Weights of a small GPT-style language model, trained from scratch on English Wikipedia: vocabulary 820, normalized queries and keys.
Each number is 128 + 32 x the weight over its row's rms, rounded and kept within 0 to 255. Layers, rows and columns count from 0. Numbers have three digits each. The size before them is the row's rms in percent of the matrix's.

# layer 7 MLP down (transposed), 1024x256, rms 0.226, rows 257-311, columns 0-127
101:125119094119139147120168115151152064168073135188118131119145119156147211137132101132164141078111109182119163144137109123083060101049126179084199105124102096192126135120097137161216164186161113105143111141099115094103146162120107099149157068099087122118202114145144096150138133168109150155169181146065156129104094166072134129119150146162187104156148091190120091120132169134185093147119
095:109145127120017106145093129164187098116204123116068168155160129130121158161129184031151157138121159086111153139098144145191110104146122078124123118177163142115143116120087091146137113135109035130170135142092083065098149118149056143143071107118100127143135095190164156127131116139148083166137143096086151137109105190177166104128121149127187158101185132141135109062131106160166119120094
092:127144125136125131124066098138120110084201124130150110155150118159120125130181155113143158142118115150108134059117109115173147123171152169174146129195120135149140092133116131179081083166092157103122164139123128120084116130141117101148122098157127109093155154155114096128138158149124163198150149062111124106148151126066110094094144112128214135096096080162160117167100124136158104139129
095:065103127155133147100099090094067107196160093185137190126141102111167058086155138156168134157112159121160151150116126148091146100079083050098138112088143129073138124168131136122150151159179121114096119185135146133181116112124105154056162107153193105129160146113120110133117129131153090096106098145134118121067138156165149134135106163187161119097138048126143139083124144082153126092146
101:122117127080143140134109146131115140129120122109106119141180118071127121135100131105085197148145050121096188132139079155179132145155103175197060085107144162147081108108149087119110135139082155123161151147111151132166145080116110109120153114106118175149107143163172078146161184061101141157051130129067134116118113156132129112079121116094114153165152155132086191073166162130163172075148
096:126106106141167074115135071159132108067134046173177142094177020133129151121111137151087117160151105117146113128118092087151087131128232151116112158147126139130102195177153114144084079113193104145122110110175114132075131101141152125146161154143095167126144125134178149157158127152071114163167073073157069111167107069106192167126101094098050108127131126158093138124176093162126141121080
101:134145099144171093123132049101114073149084150137146106129140170157080164111106181161107177154234140139139116143132160067167160114223199167115103133124124080140114116156093097140153110103109109116099086119159096150136122124117142102081110162140115104125079128071087116131166101113085185104107148118124107104113080122116144169155120131129122118093140100082185132105108111133181135117113
100:183129065130122102173148046088129117097126142116142115193109164162120127126115156083111110102198147084162114136127200166169083134177070166143092123110083118053090143113171118117113161126151119128102091136156120119154088129133074124102107128171140196154185157158143128157084123078105146110106115132139073101104137145086229130152080163146151101094101166154141092133085213104105098164092
103:141129105156173082143151091149095134090135095118141097115117152179121133083122128164164128157133094088089188141100185131063179154140166120113165119178099154124139114125169124138115145138139181141152190129101098190182117168089124127115137186139113117223155030163125135088156119170139131118200082154167142098165146141116146161124087098170071143102158086105120117124113123122135074083133
108:090070070118115146124113122100160123124186152107115171109082158132085102129177138168148044102103099098185115175125159082128138183057127173127188136161179155162143118105148123110140102142088130076139092113147153092134154203115104112154093119174127131094115134117147113125071062119146210100131163133176117106150159094114136079119128124133139151174138104080141122113064180125117102113098
092:170131106108165163097090084137125113166079072103159117155147082128137183099186181148153131116090177089143144141089176072131163136116137104067057077123139114137119098172100070141162155175074133107142140137144144124071120072165131165119128134118171207072123114148137101128113160164154090141188121166124064080047138129150111109095153129096170125150146121109189092110134116166140089117112
098:147112135112124135178092129113121117162168047134143100166140140069050127153118084099125145048159151104066153091156122117096152182103124126154177155121191096106129155091088085082099101141110168126131141113148082106150113108115159080113155120149135143087185081172103079116143130129200113155153144157118171205137137111116163138132143190147154150147142145073171102171116119134153120143080
094:104153123118120123149078140099105134128171071174121099180098106087145159147115130216135157120121131141095121173205150139082109079135141160124131155098176172134116120108116122104127109173135136097143123113134108106135167127111136102104136134065144182120114051124141133190077086147134176116147163149147105151141145163103159149138134136157151181132096135157159152077175112109163147117142
099:148100106078150126087103113179152127126070150125126118079125124092191155115105110119149079117183111165087091120145086163121100163146073107099144168059109109114158067121165109151109173082207039102114159134164082106126140140113117149115153079091137156125173114095145144139115099139121059138133097150128177103114138135146112079114048139121146141195096085059181139152167161168155153107145
109:122186163140094140189130129101151102049109095107218113079153144111150136136138103190143126114129135133145158139160158147092173112108169152127133117110147125120120178074086102115157136176159138067118141096102132146112098160138190196091132112166165110162107141190143143158136155160179157106182074173133086123057119214108182106102126164151102154100109082125149101168112108140117104137067
091:183131150099124124132162132123115167160113108108113078095165109075159128085131126168093130115128122085116165086110142183111137060090101170114103145149159084111142154062094104129126192130143135119097143106140151085137125174097154135154113152127130178100113087097076142103093133189113184124129087146100100148057107107101171209108123156169115135145137097178131140153162087171172147155109
096:114114139146157144122116147199132160090161155126165146161106109147115161127159124156102090079164120140109141081172107138140133151108173119141169171145130084119121122125169132128095125156147120111124172104118116062111072134126156114159110122155173192119115098092121121177112083109159109093101217181110194132115078099096116113133098089132136113144123175140071163083078082143135045157132
106:062157168133138144143113127138084124150125173095108052069132138115128191113116081150161127154122151152130143182146106143041097181052111129134162082139136159110113110177150126156100184167087114133068126078137136132110121125130121107095147071138113141180147091182110147122132077124120114139059101130175111118108182119116143129126157061147178139120112118154205114147200135143111088131147
103:131187098150156148127121123083079073094091101101107121114115094126117112073115125138144101118172096132174051102179090114127117151135133107114128157102107152177137099098132109122101115116160118148139177138124130137080108127139103125175143134103085124121183132114071147160182141087140117109122108107094151094065126142081089124058098118146125158164088134157128162115073198121133211147143
101:145164092151147121102173156175157150152168047053089142157125113089110159106142122121075092147111120090116099113128146170141112180058170073187085171134107171108158173104136143149115140096155168159106162044127098145148179063188149065105087140087113156172187116154172136114106159107137139154129162167163147134161098096176141106094138161123137151076088135119144168129110128136098134123154
106:114183170203173120125096103083140150153117067138161126108133148117142125119126080139146214122201170154141087130124103145125116149124142101155120083111151143075147133160112143090144130094127160131120121137151137078177111130121125100188134144166117150096120097125170109071127109168086120196090196096114113081136134154073124192128123151155105105087115049121159102153145090123125085196080
096:125084157162171117158136134161125123134092133124122156137123076134215154108121131142110099096156119083157191102136150180205159125171147119128113190070093147126110127158084117144170102145168156122208123091102129117045129164109110162097122113130144141139134122106091134108134159161093102102150178180124091104150148127089083075218111070091167138134133073157172136158165192066159161145122
101:146142161110086139146142142147131120152096179101179126138121106098127094093177116103134177142094157049085197095126073119146100110127123136154128072085147126097131133088133158135131119137123107177153177124167113154144152124071111142110129111105080100144121138102125133107181099163161107161181174109096112144111202132070144115133082204158155098140184191099145112141118128080126099187069
102:145100125091166137073175095083082106123139073139114146105148134156074085097160080124130113078104182133115139135106139161147166134080181122112128083197201116165086104159106157086147088128136126098171150094162122101126120188138037140133170126181102097172096130136184084206127149119153083107156109170123101127105130155125197123162102139134146149097181108133105141114101095184133110079136
100:128139132088065165124158109095130086057139167145153112143164158143113140203103126133095112142152158185125112155169095146141160139168156136111106124138083093147105129128141207149132112187104181111098136089165205160118160201163157090090139161096162130080150116163127168153092159085125148162130199117093167130127147103091163142118135162069146101085145131106117151166131153111116075103161
094:133139129203104146103138133146145165179140125152149135126099120154157142154126088143140127043159151109137087150128128102115100068109109116134162205171147139141162138054142103153177116195170122096142135149122123161122101108164103121135143088153099136105157109151166136146061081147177152162153081064074150075157142127087139099069125061103111078098133212155128075132076168134061138187159
100:155121146106144142126133107137124106174175101113176103131157113134168108101136094133103160164096145136180157088101180095074128157155135116081146117204129162154142164132135127145085093117110081149166179135124095141140129116083127141153122078166152165131080113088139118103075113143128185129172099114141067130094147098195147072156149190197129124153089125113159163171133128156092154170138
089:084137159103148116125185099168095142184148140135094085133095096109153206118067100125102166144147136148137121107104047175136097137139099118166138059090189085130120070148126169134107147112165159155110142125169190077117123122117161138101110102150157157148132052126130158085129115122059116099140136103146110153129092155159129116124180159086157143138168094097151154135165083171107132107188
103:143125178107115116160154178124130132169182203129151144142113151150167080085152116117125160139073116143158125094107184135069084113073128134194136160139154153130160131103206106135105132111129147124085106137152112147133061103110110040110120135100143127132111095177102120112127131118135094150113165173207163150189088106096111146124095088053175172183070115147152050137157184130120127073109
100:071102151121056164085119115097136126164128194149183109185145098130074149110108154141141112122140172120153146138163184040150084147124149148157199132131165090080222115120166074151122113139134111088124192142121126163100152130145091169146138117131149134120148185171179091092113145151108117112167139150163084181078167150168105117105091126139164156099129089129139105119071140106100139171142
096:147167120139110117117155103109092157154136107065137144146160195122139111138189083099080106142192079099153166122152155157127178077078192127142176167100131082099093155129118152125170123115146155100159127063144148170132154114147091093090127141106179182168165149101112111145105099083130156122138100074160164176164126125131126128161144151145115135171100130189142129103144120070110162137083
111:139170090104094132146101120126116107200136127164108157140132073056132166109111151111088112070115136144138171121131095063139103170179118163154120123138134113161114088134075080139109125043108151148188098146136147168133106133091147134103145154083117122139080100082131081147174115117051071154168168086153151171116104128149135118137111137181089090193161131102135073110180133131155166124083
102:131159138180075131107183090115150097174136164169135123138132137165111093139176099141132149126126115138151203106074086146120109086069200085107089167095115140134148168098118074160131089158119094135138128091159128081143160149094129091111117161160044141068141121099083084089144116205122141105131111141098151140182152178182127132080094148149153093145129102161140101167139081121137080105142
099:128172130167237125138138158174153130135172110147137129178074156107125151137129120126172093132147128103142144097148112145117120129137165136138160176093161123150115151081170122157087125097157123111058153125172107218085159164110168080124122108129178106085097117134091130105154108109126160100165087114130094138116164145158139119072139066123166095182138100162161115138177098111139134153167
101:097106142126195102141157131092111145142099169134079188138143157085143091136166185110188140129110121122120170101141138117141135139144169130091125140132084193165165104159115116174067095061134108144196090125197156141159183142134106163157123133135125127127090169111124076140144128103141136165069139156189087137183093185152122133150137098130177062177130089117109160135098158106079194150090
096:108166143116155143165121163126157108075089071121154121156165084100128141059169086093147108084136068160144122133044136058151170122144088152101098153076102123051129073050100125118149140123105094135092110177123159112200135075136100141146099140149077126117147128117114112112078119145189156106093102136163122121114120140154146146168149113123171100124115161100140140138121152143138180167132
102:127150218120134106166133139142110104142147173181172108146108155109133181121070100142181178137113140117090051142173132106118124159151110164096108094114121134128120124165141121119122118153171097168122141186135055116117106128136087143164118099114121152148153142096158133132121133114143147173159018113137184101155156109167093118088143124119212165167124146140115136129117138087176097131119
112:158134158067113146146140149109208123098179135132177118077155105142164127115142096147151138170083121146134136121123118128135151125172092152152087119166141036147185156169117093159154132160178119130133130119109116114172075130126139158132104130121090100018096106138133162162100165157130130154164199112128118147158132096163125132134116066106143091165138116247113133138145161130139125079148
098:141095129146134203125154154147188152156090082135175201094070126103094133124118123186119122142093150109105103102143140182096207136184118160152116111160135165168138102126076118095129122106108071133125129151127062166153107166199147119121128087065134120151137179121109122135051099201125100182111155108078102143147199137080153173145132095146167152121142163111110125169094090097161121189138
089:167154161169107133133203137151172055154097126120102133140065089108133158099127197152128157126140118116113072147075091143121154179066105141123078147102126190074166088138125106070145142181138142129147135126124113151129150182114188073127162107143154080101087109127131098129093148117134147141153121141137089172139106178096116134161073117093126168135135141123163054181180136151146135145115
094:158108192174154064132151100141081155094095144136148117085164091071154093091127157100136120092179069121116100114169129102107192189078142181165103104177098070119129125129115121213163156090118175084107123103187175103152107093113137061088143142210140121109117129130093086115121202109141178145195155137108157153104078120134105154117123085166088116146115131158172160118189103116101148135083
096:167057118142123164117149096150194135114156151087113151213187084136141159179130175078160118154106154151155139126094089135137225157163116140102061095086105108132132087099112131130115090093130097135141184133100111125103188206101095113127124111142095103121104122140065130134146109113074121105104143073182141123128131127158157137069167088099163169125122079076147157105183118187134103176152
103:120115118108139144112156136095154098165162131138158071119109127119186059080169101071089125174109090093124125126158099184110149154112103142082131050086123139133160149110117134102084163121152108119000103148143112111144064108208115139083078071148111132137121131110111094116193150103117161147147145091115121072115139151107107100051128123087114126125106122130130145071158081223100095136120
096:127076048119067095142162091120164143056121104109058154123132158152163101146096130105135167124092085108092076062116199103123117061120136107134091123090196170091138089127163119169102185109098148106127108102119174076147110125037151118147129118144220104143113145105134130138116125170150145150166097103077095100132105062125172084109113088139149074169188132119095130153136117089140154079126
105:119184147152130143125112129221197167119108109135174093064153128127120139198092121131123106101094148072140169146163186140141189105116124162188103083153135178075122096176107117114098171134142151094132113183108091101154145079129085115081155154198129067164100115125089122202110099135141195142146097097113127142136145139159131108125124104102148107121118177126136176153141130174164172122173
109:132194096120121118069125109120075122153191098142114158114167136141158084175135108110148183068114104124086110095091101094145133111123100076099089117139091116069124125112095145204151140127139073139110127113106134098119146102152125065121127091091099106085127117165147177208118178188120128069135111171139146060119138141144100159111117068137081110132157186161142140171067089116113123179135
097:142112124116153090075093142145119137042125188154151099149132194068103116155143151072115087099095164108173123153162116152162093060129149098158154114091130091086109132178114126132131105148164145152124097155188105133109098150161108121210160190147199159074104143090097163082140054080147138150177127163178120181172080150106182057214068137200103113093125166118142124147170159077153123135191
097:146116152151132156091139150097146135136150117194190104144114131106114133098140152089162100145131118127172112156109093130157098137163091095132138071119100146108150095113099152131178123135118193108118100160144139128126137149127068121227204195133081144115143065106135130112138133161148115090108145120022107159159104090150196131092122164159175075110153134126138119111115129201141169164121
093:122120117163136132100161134122112070143164079137076123142143075189151155137151163098166130090171154145134115124117189147128107099185094149183122142114101054095145130159150141156180199179133126126092128093140140113193097185183176167146144070089143097111100099147144110064081131184171137088096137150103172107090093135154099155119128143144105064131095119136097125159090095104157117111163
100:064148111115098125115131133081136108168175088127192151141112118138119139132132138150107166136110088143092164116146091136148082122114081190120105134146144136136147112125094074077128155234091133126107140165155128085136167071114112129094102126109073043162167098152168077107194136100095128086137179085091104160172143100101160107147137094100113095089156188202164179089104129110152121068108
095:162113123135153121131104089105147151153172155102139128124124172120129111117188126089091111065141107149118137069141099178106098135160126148132111153122089118143076127144139109169062111114100118104199079063140129024131181168069149052108093117081079096130035175166092100144128076139145087158125118158123099194095120113125127117140100080094152126160137127060088099130109160123131136139139
086:111126101109139110094154094127195087150139072089167108122130107087148055097104132086099131137191109106089139161117047147119111108164088139153105096147135100148076123177121104116110143133139137105127138108121071131153110140094114076103157140130051192162152145132127130121130147147133110127117118112068117139116124155181124144177098125159139170108176089128175153108122133196124065116179
093:088164086104088103101111120142115121096113106163135117095121142057141122214169177124089130109118080144103145136208161099161085131085109130135158106136082140089140116101149129100138167074175135100106129164130111142101153105142170121122091134124140124112128086128146125062084145129091086076134155093061200163148103156138148123138104144171127150145070132130138107110188151107131137173151
099:146129190153093129100102140126098103153153098079155090118046129130126131081102122145183170132117136133181099149165117185119174074165181059136134178129097135083117193100194086157108150123106108136121122112141141134177113120134095169106161113145114141131138103125078131102102148102165121117147131146140093123158095128144144138169124131106145094229131096108118127128179075135101155152131
094:130138181150113084174128170175117138136168069125107119118164164156082141140124101099095167181153137100090148096110159092107143129146129170157201168144135101087139096110158122129148090112153103123128148088059176124115133107154138082096104153093124086125136093153158130113109171121188172105048104175157150134119138115106119103149201156117110082195136136147150120091185157158174115083119
# layer 7 MLP up, 1024x256, rms 0.232, rows 258-311, columns 0-127
099:182099062166203117137140133136122096128086174120165123074117149118146172123091106126135116088143114131100096128148093146158116179084101119080166077117157092126139125117134085112168098151106117113077101180146154140133135132087130160094200126129090122179176179102118171143132169060125169143135137079180133137105120116096149166092105110181092099120127115145104105149145119146189113122154
096:099062085105106163117129118140136206096100101153136128124061107137145130114129116131136076128116139116167148119124113115183109108106063133217132165123090153116144172125095090154138146115089124109161140142128131122154156126136106110092134110103155134186205120100105157098142115114142070106087126089120151140102053115148124169103160094083098110115131101138127170152145170141083150061077
098:149144157167148081114133174186179098183123166126138113159103093123125169125131134123073147144117058124177127129169189153169106126111152136155076109142139110123174145110137136101132191133090136151070119103150124089104191128097178177096163124069124133116159121085136086178072176086147108167130143138114136086132142115130164082165125124085084078120144111149122132192143106121184125118129
100:154182181111072155090098174146127100139099160095167138192111126110095116119163117146146119120180119156162121155144100189112110119158129160130132067154099092125132118077158135098090089111164073163163180141099089154087149201109077101205112175078078120146153179061092153139147125148131140098099138053109130187149088103119103113172099144148195084105130139143108134103176168097202208075137
095:109152134164109154095116174121140108092124109141092124140166165114145105112129147173184115184097171177161147121093109159195177142100103169188131106095089146144158143120100137087148126129150163133180152128119106126087107170113135214131136112130151100096108122116146086126118103134174115118077108168114119117138083146192133125132123104138052096119093088131111139172112121156141088181133
102:169154110169206137135094150088178049116145086116201104099126143152118118082159171150137096147130145099100126167121153122175175174132120163150102032177119082116220160061128163108164124140049101193088098108173132176118105103131144135145106039182140164126107160110086164083140142139114130144107117112149110080197156130103157176121089110156161117107135156099150123092195147105139148110083
103:123097108111128076118089142162099135120093148111096113144138161127135090115122120104175115169127106152107126209151153135106072070100126154142132120156127141080119207151104135152151163144133123154144114133077165152177170142079179149119105124089136090079121098111113087116149123171103136082110097098089128181161097109112145146125144141090171142070166148138117092142079152129128121190153
105:142183164137119110067076106132154123155119159093120107172145165120162107137131135115091114121097134168203131133115091117109071141153076147125092102190140154078021109147162127156156145143087102139097149123130142113119095132121114138137143100173102142058155182086159151163114123109113107157154171078127131104154103100161188127174181134100158084101101099066148093162113139085133134116104
104:168112081151128077115094171118123091165128113080157088105104118129079127148130105166147122160138169114116083162162164066125046144121138165124162146164089108169130151147068155117140158139092145161148062185126104152118176125122170163119090103112147124111151125065113155169111079138121089116128111137108097169111149148126170087040159130106133131108132133126122174092105189092119121104095
088:155146130131087114171123099194105066110176161120134119154100105128134077147058085174076158156159120126054124077110078153132103165066122129086112099104112160126166103110150125126138112144159085099136158106104113149065170085088124115071195146149121091136144132132129131064089133116117121100095113160140189082140125144131115104175091134150046115130128156093150111154089149040131125145076
098:084086173126081090112093078132167091138135126197158127129115096190081052126077184143145154132191103143102133100141122117101199142128109130092183197179100116052234162169164111131119133151182153119144119143133099114099117096130101154092116120090081139152128129167107097124114085106135153140105099118129110139116068081133164167131113116129131139091132170094081125099127079151132198089096
094:122124126102183172086057134116182086160123113168137090140096132176168063145103097192105151132126171107117119173124113121178143161079136183159110155097075099150138161129129168095107123143107071165124138186067151090137157154087101138169099169113116107160096140127135093119142137172162144120125068104140149101124098135131088220126171086124155056132090082144135140186100148142131172088160
098:090124104126127152129155161098071096139102097112156112092109134069142136197119201132142109105186161107129111116155173155145093115078054092128100068104104109152093148119110141110115174077167128073195151090111151139130156173134127152170132156185161125100084205120092147152099206151161161161148118072143133121144196107120110095175172181192093096081087146090116134098161130075142129084168
103:139129093151144118142147159092164166107174105093112135113106091120037097169114143162165124139064140120133093154148140130098118099040116149091130136096137149121141113199082134128099114099103162136157088137122131091131058056067148060122111136170171142099117111151123170143081125159097156069182133092139105097086124168113149096162084185137083131048096172179119144091104128123077154089067
087:154114162117150130149127137147113118093150156158057101178108148073153100091094144112117103084133180159121123113134116144125094155145080111140157121151160152159159109164176081127130122081140109178125104099139128127065173141110173130167154147151101166104107103112091099111092157118152118138083135080104103157165102132147088073126195091165140153158163158127073068133177136152142170148115
100:109177079091087118159152111121139125124111119140122127146156172143135136197186162119157094147120066162113119175139206166104140137124085138171168033135145105120132134112158108112135122107138152140174147179098119135156141129125152136137065145121106141187151163200220134112199170152114155084193145050103118129103130152156171099083099142132126094140142106099119088125136170110124101149096
092:167151133096081098125123153133154060133149172145081123136081097157114110127132121073177156147110158150078095172132161120143114142149153054108146071140157029127118087154141103100155164139101133087145129125107114157120117109146208064073129149140132085124110148112123123110087085146152118133198169131093140072142154123081133191124121149140133105158091082102146062174110104100104145136190
116:121139145160092158105204093132137120116122131135098125144136142161115182123116167114147136147098108119103117145096176131101116125109069088074105170165172092114098169095137188114110139128089060081142132127103116114149110112153155159156175104118108165086120051100100129136106142095106155152143140140166140119064195079171118166180110152133067093067126179124090162125134126137130182114107
089:124197110168139081129123141075137094092098172090172120156066158132119139126124126090141176131139176127104107086148150151156107146104118151143129097050100172135180111107117141109109149137136099066113124121071119084114139112124129192172099154133146136125133129097101063129132164158141140169144170116104141138123069200096122146173115120139111098102085180151094165173168158104140099096186
105:122116095135139127183154146131097124098128131151130016106123141174151115225123118067148131108129051154060132157154132156117169085166120145100147116128170102150136123143098180153124138075074171111141129137057123123154121125160109131220170145098135162163107143130102113116167072132151174115144139125159131123152126124173124148137134137151172062131098152126137168214186155135200125158133
096:119150067096107128123162178089167149125089186136066132129068148154128116104085129130144179123143095102083135154138141064137128117106148099089143125115088153119136138120111140113079149149059108132055125106174121144146123161113149162096143035093143167089148131116134145067180134178135074066091182160146136127130162174125144143194147130111122143127125165130154145166120076132134189086107
104:092114130120140152150119129144112129180115157128154108127179035105130098145057090098128080144135136177200073146071149150134149129082094106091146149093150133118123119044138165101151132084138075108212163151055160175101109096118109107094109127066154079126138135123134160194118159079134111164125080128113140178088097144172151170099148156170157141146107152146179120145135091145169150110098
102:130128108166143078106177145052169158163133111163180125129053202153112159168133069109128092122103170108136124125133141123164120166116178089116119076139154098140126178084117120158130158148116137133171141134094154137091149119055135171089152174147111179156087126111092099140078156118113075105096118120122103126127124119139170110134145116207090154088119112132132117179152090197070116144067
096:105096118179128188123139161136104108127138046110122116099162133119098169215086099107189113109149149047110124165107110103099155087156149167145181068146143112067146156181095076093107142098154176094149139147149082125130161146160118181140127138149111206090136154107140115156139087111105180105123106096145150146139125094147097138098128141156138102191150113150119117175094173070062154133132
102:075121145106130144082143151120111140137107129054109112186120125088207101133142101132146146094136127159123161205108148087126155124169076096094101149077096119115108108218143136120083194114095086213126194151140143164142118178091143109116129121134163163121124111061130127153150157102114121101131069210159108143160108120122150134145146131144095123183099093070128221071174085162176134052052
100:095124115123115054078118140151143112132134136100097117107188094172131123089128103124108108174131200131088128182123090137126180141186156141112154118119046122114146164113138143102064140073130117159111136135165135098112173092119177120115189149134098153167147142067087163071184139111106139129150130158158138130153083155138141106110103076100174145080150106177117143152144152059097125106142
091:173098147083115178169079131136110139132164135114175173103149107156143155127180156093178130107080118121139117185161151099133113154121147095113180133164040146170159099067103126118129160098097132130130100084079083147148082141120123110141103121126125103152123205076121133186139111173090122108151123099126121089118153061161186084180069091091105141154125149183115092182126158100186184071129
102:079126167136134121162077098150154167052128114081126085113078086104135111132135084103123129144105173131115123122137139137139140129104153102120167146103163125128206104122125131117187144115131075083103152142094143149146178075160114162183102141128182124137159145123186147170095116132136107121187107135124123077119165153145173142030201189107134111145135180123110130142149118113118129200156
102:155140088200131175158092099090093115158106093106108113133075146145096154118133185145144149122102146107093116136132159044117130089153186171109113123098163099140109118106185143099196124150164115166136130131135164093099138124126140135155073117108157145078093106152168133116148110127185136141162097109162113121170122105217191126102155135129171077174114111124122099138126102133158113127085
099:086089139106098120152086119121210097098102105149111143141131135094202131160158173136104119185074194086101154184064110090087139142134094163150120121167108164145153166176101081097096230122151190155130107159127117108096124166150165144129090121135092117084168165164206110102107186160162080154107146147149152106106150125131157128085149080146088127171125127150129127173140199137118144091176
105:139140122139111143170148127115143117151144140180146107113114151173110106138156150096139048067179141171187083055087201115129141188100095118056069149146140150070118132144146122145092157108103140126175124144185113131120050109130136038107082117133205133122118113190111093133133111136118155074090162093173204097098112159167081138137108074105157148159104137137149084129183168101153150113145
100:109150133068162136121133142130156109105156137122174113112179171169127091098112120118083157060066106092134161192154134150111135125133122176133140156185138054090086139110106103131072133174137189163147166127089144172150179104148124173125096133097171105137169091092137130047131168133122082138092113117150114122081086068114113154098137130138121095136095128059107130125161104126130093175109
090:172137174082114125108087153120097129113120145195133148135145137116094138113138077117161083063152125147127103149089227046088125121153072064186089104123193086067116098109189112154131230109153131108124100113117115085053148109161127088128142136142168127103137140119126151096121225127069082124125111142098122159135127178101118080173185133161125118106130147156125139107161110155165107101114
099:102181093086085139046098065105143142134132063155076165149079193143114178144147139141124117090088187165065146133127135143179131201140147128136148128099140129165108094123155149120093171054127154140101139149169148113130122123169140132147136193105154096158114073097151088070089131143177092132170108108107122103130123131114185159081150137076119135071123162117171154171124156134097147154128
096:044117081101077176100059082120109100160110155109155099129124146150081095090055175137115127142153088130110202172158153089133070077149119120112185075097181133094141137148140083123126098121157074144172154078090098210142125118151072145132175131143114119107167161158160116185165093102119152132138109113113126154183148078145173145133172088146093071143140105125115144126133110163150141109109
099:115101071125102144085115128165160150119084105122108132171080136168120166174163144148089134132148121126149141140104183138139174105153069134135144182137135106076116168159150132119163090102134127139128076134172166142105152134111155139170098182144080168094157135143122143189125127175104052078134110172084158135069081130120152127160076193087139089132169085149144133059145188136091054092100
107:165159111144094141064113106124092092097095086128167160109172162121174100181088120165183134112126137120088155215171161180071111100171056113109125076131165068119151130148118130108135138106145066158147103115145139082151114084141121154109135084099061119140079161146078138122141173117110062128131119092070109083122186092080089158148181108153123055098131083072117102131133165131111149070121
100:197095225125110111138136095178133086165139179165096148136122126159103120132116109127107119052155125129090124162070131074107129122129098154165169156140062105163121110179063098137177115113156148119156101162164143063120088117130156145145139114154141087083144103119101111155125160195145138114212086127101160129108152111141144126114110156152140141090178085125121163135170120082131123118115
098:108138145093155126105075096100093165101170145122139086192106112155115133121121126122089129125106138154139116086128118109103093077148205164132183091137096097164135203153092126174141131183127103101138088126126121131168085119074134159129068085128128181184110184133172124107158180043148173138170097109145163096118100130122177129079142050171149101133095093080136139108102144090148144142128
087:115177082146136152101143143156128184124172137063128129074170136162110058116106109074148155085058130158071092156201090111115113074121096101100130123095118087149161132108122032111095114155108102107141135180136112093100145148133164153135140122115167052114055127157182101199167120126131103146176025126114134073081118148169147107174096101138115143144150168118100076136159175086146117184189
086:114135101125160137077093154096077107127104116177153132089130110152162137134139146139115130093063094159110114148158132107113128100145081124108123138164154094121058082119123224129159120059134125163109126129122118154117112122119120124101179101142167147112105118161126094121112087151087151108072117168142134166123180136138186140142125097131106091123162178094080195074169199163131208142091
105:156181128156176142078085072109128168120088162139155051170166162157077148090098109088173116162158131122173087162120184145151127138117113126112078133155162201067118134100133132162133114147111144086063116140118174126153132100146165071110091133117089125099137178158085144125144152069116071144045164158160186080153135129104170178094133114108119125105144178108135119109108082145191172102090
091:146140149106134124106141126136135116100126144136075101083123149110087167214107120147148179137173156141102140168105147119094084136128144113160166202151098087158136127153127099134163099146119128114145118156150173132132081118129183100141128132124104165171154056165115109158130164125147150078165163134094110110110127164106175168183153095147134188142154120146102088093152126171149115133086
107:093102205149145130106170191097083172101166115138068112193150110104137107092064112121174150136139104123159086122121074179114144203088086103098086133115129099178124171124101170201136136176081123099164123120114113076106122143138135118168078148070135135123097082125107136074132157154107174120165182134068147086117120118128170135110130145127116164147149148166096113163159132118087120119116
109:152171116107141129113141089094159154171089134066102128087215105106138110136102105174077111151178135165090127138178076110087089101141132152138104164118127093095103112130129124104135118117131080136134111065109124131186107121152175142045095070155178110136059163213084149141100119132046061157097057117118174049115125106160188122121139159121143136148143113142089092189148107106142120096162
100:163123133167120067122127160143061137126176108160183100125106110175163097109151165145152146067117183109069090122133203147127172142078083092052155126162150131136102148107129190107153122118125092158131136110065113136118088131172118091118147102136122071115166153172139107104076159086092155141082093156095095149172180129109123103154103163080109084101107167169089114112111159128151144124094
085:110142130079100134130084158127144070187147116140088150081138113107148157122140161076136143129122226113107114212131144138061125091203126187176144116146133078168111075179080125117150122118126099122170074138201160120134124159146120121149123156123158132137108145090063143094094108063207148153165147114136040128123148118095134170163118151116091115123072194102145115165189156142148149112128
094:085125143127109121128140110159150090172101152117124147100106173148132144091109118094091079149095104133140201159087119076129143147093129115099206103078105137183127180104105131158098136109111192188138223131103060140022124104098124124167084156104136142180174133126079169203189125102108069138117083096114150163114130167149159153152131103091130088183151120131112131147108112124127157101150
098:146124095148120166160122158143098137080141140189107114126110147124111084130055161059141126067157131124051154148113099153063108156124124175118165165151097101097062129149082104115122139115128151166108147153120138106146139179179149130213119207144122102125138095137154160080111129196151136149184113171125110101120115166195120144167150143150138118093129076096140135132165115098159140132088
094:121104126104091174133107121076196122126155149132103115135146126164091122091145135117156125070144152115116127038121153137109114153133043163083135156139113160083109112058142137150124133155106144144165098077121134118155122141110076185096128132111123119094098176195096143114113151132130104087101125074109133114137138138148155180117173119141175126179117137141101179163131171189143115072097
097:151119126159155093123140125067145159109180127135167123147127173185125183047132073096083127165128096196113125125141083129049088090103154187087142130144096122128141189126121116148201085064114099081149157157166153121120159178113101089162137118118153062139137142098122183169147113106125145104097102144134136061122069133107117160134104103078140092066082137108178130205189100105129132125140
100:157129123115163168160124080153115138140151168106109114141058128099086095118100087130131055076107097140114132138107087133120180178138218137123124161143105160159187159102130147158084154126137130138120171145090125114149061197139118144146128125153153178107109104144185138116101158093166115121143073128143111116127101068125100112138080116117099123081171150122095120098127108141199176076167
097:156141175110188120128071078165095167153092127098078136166097138075106106109150181169099161120160144145128140156139100165212163107139128105115154172125170106204108107123108132111107115103154119118100099110092115158133157070102071110182103151149091094136122107129136112129106175115176044108156153126194112192124134148147036151095164165120115115156145135093108153182108138071155134115121
091:146144147133137131175100127147116156154142129163122179145111094093126113092092128111147115117163181078171104123109143122114108135147111072113083092108167131153145133146163157134102074130113108109130079067246140126107110144041112199088150086120065154163159147156137170063131073162120161108100169088109133168120105165154085144120065101154157138120135126132077114115094115123121141133119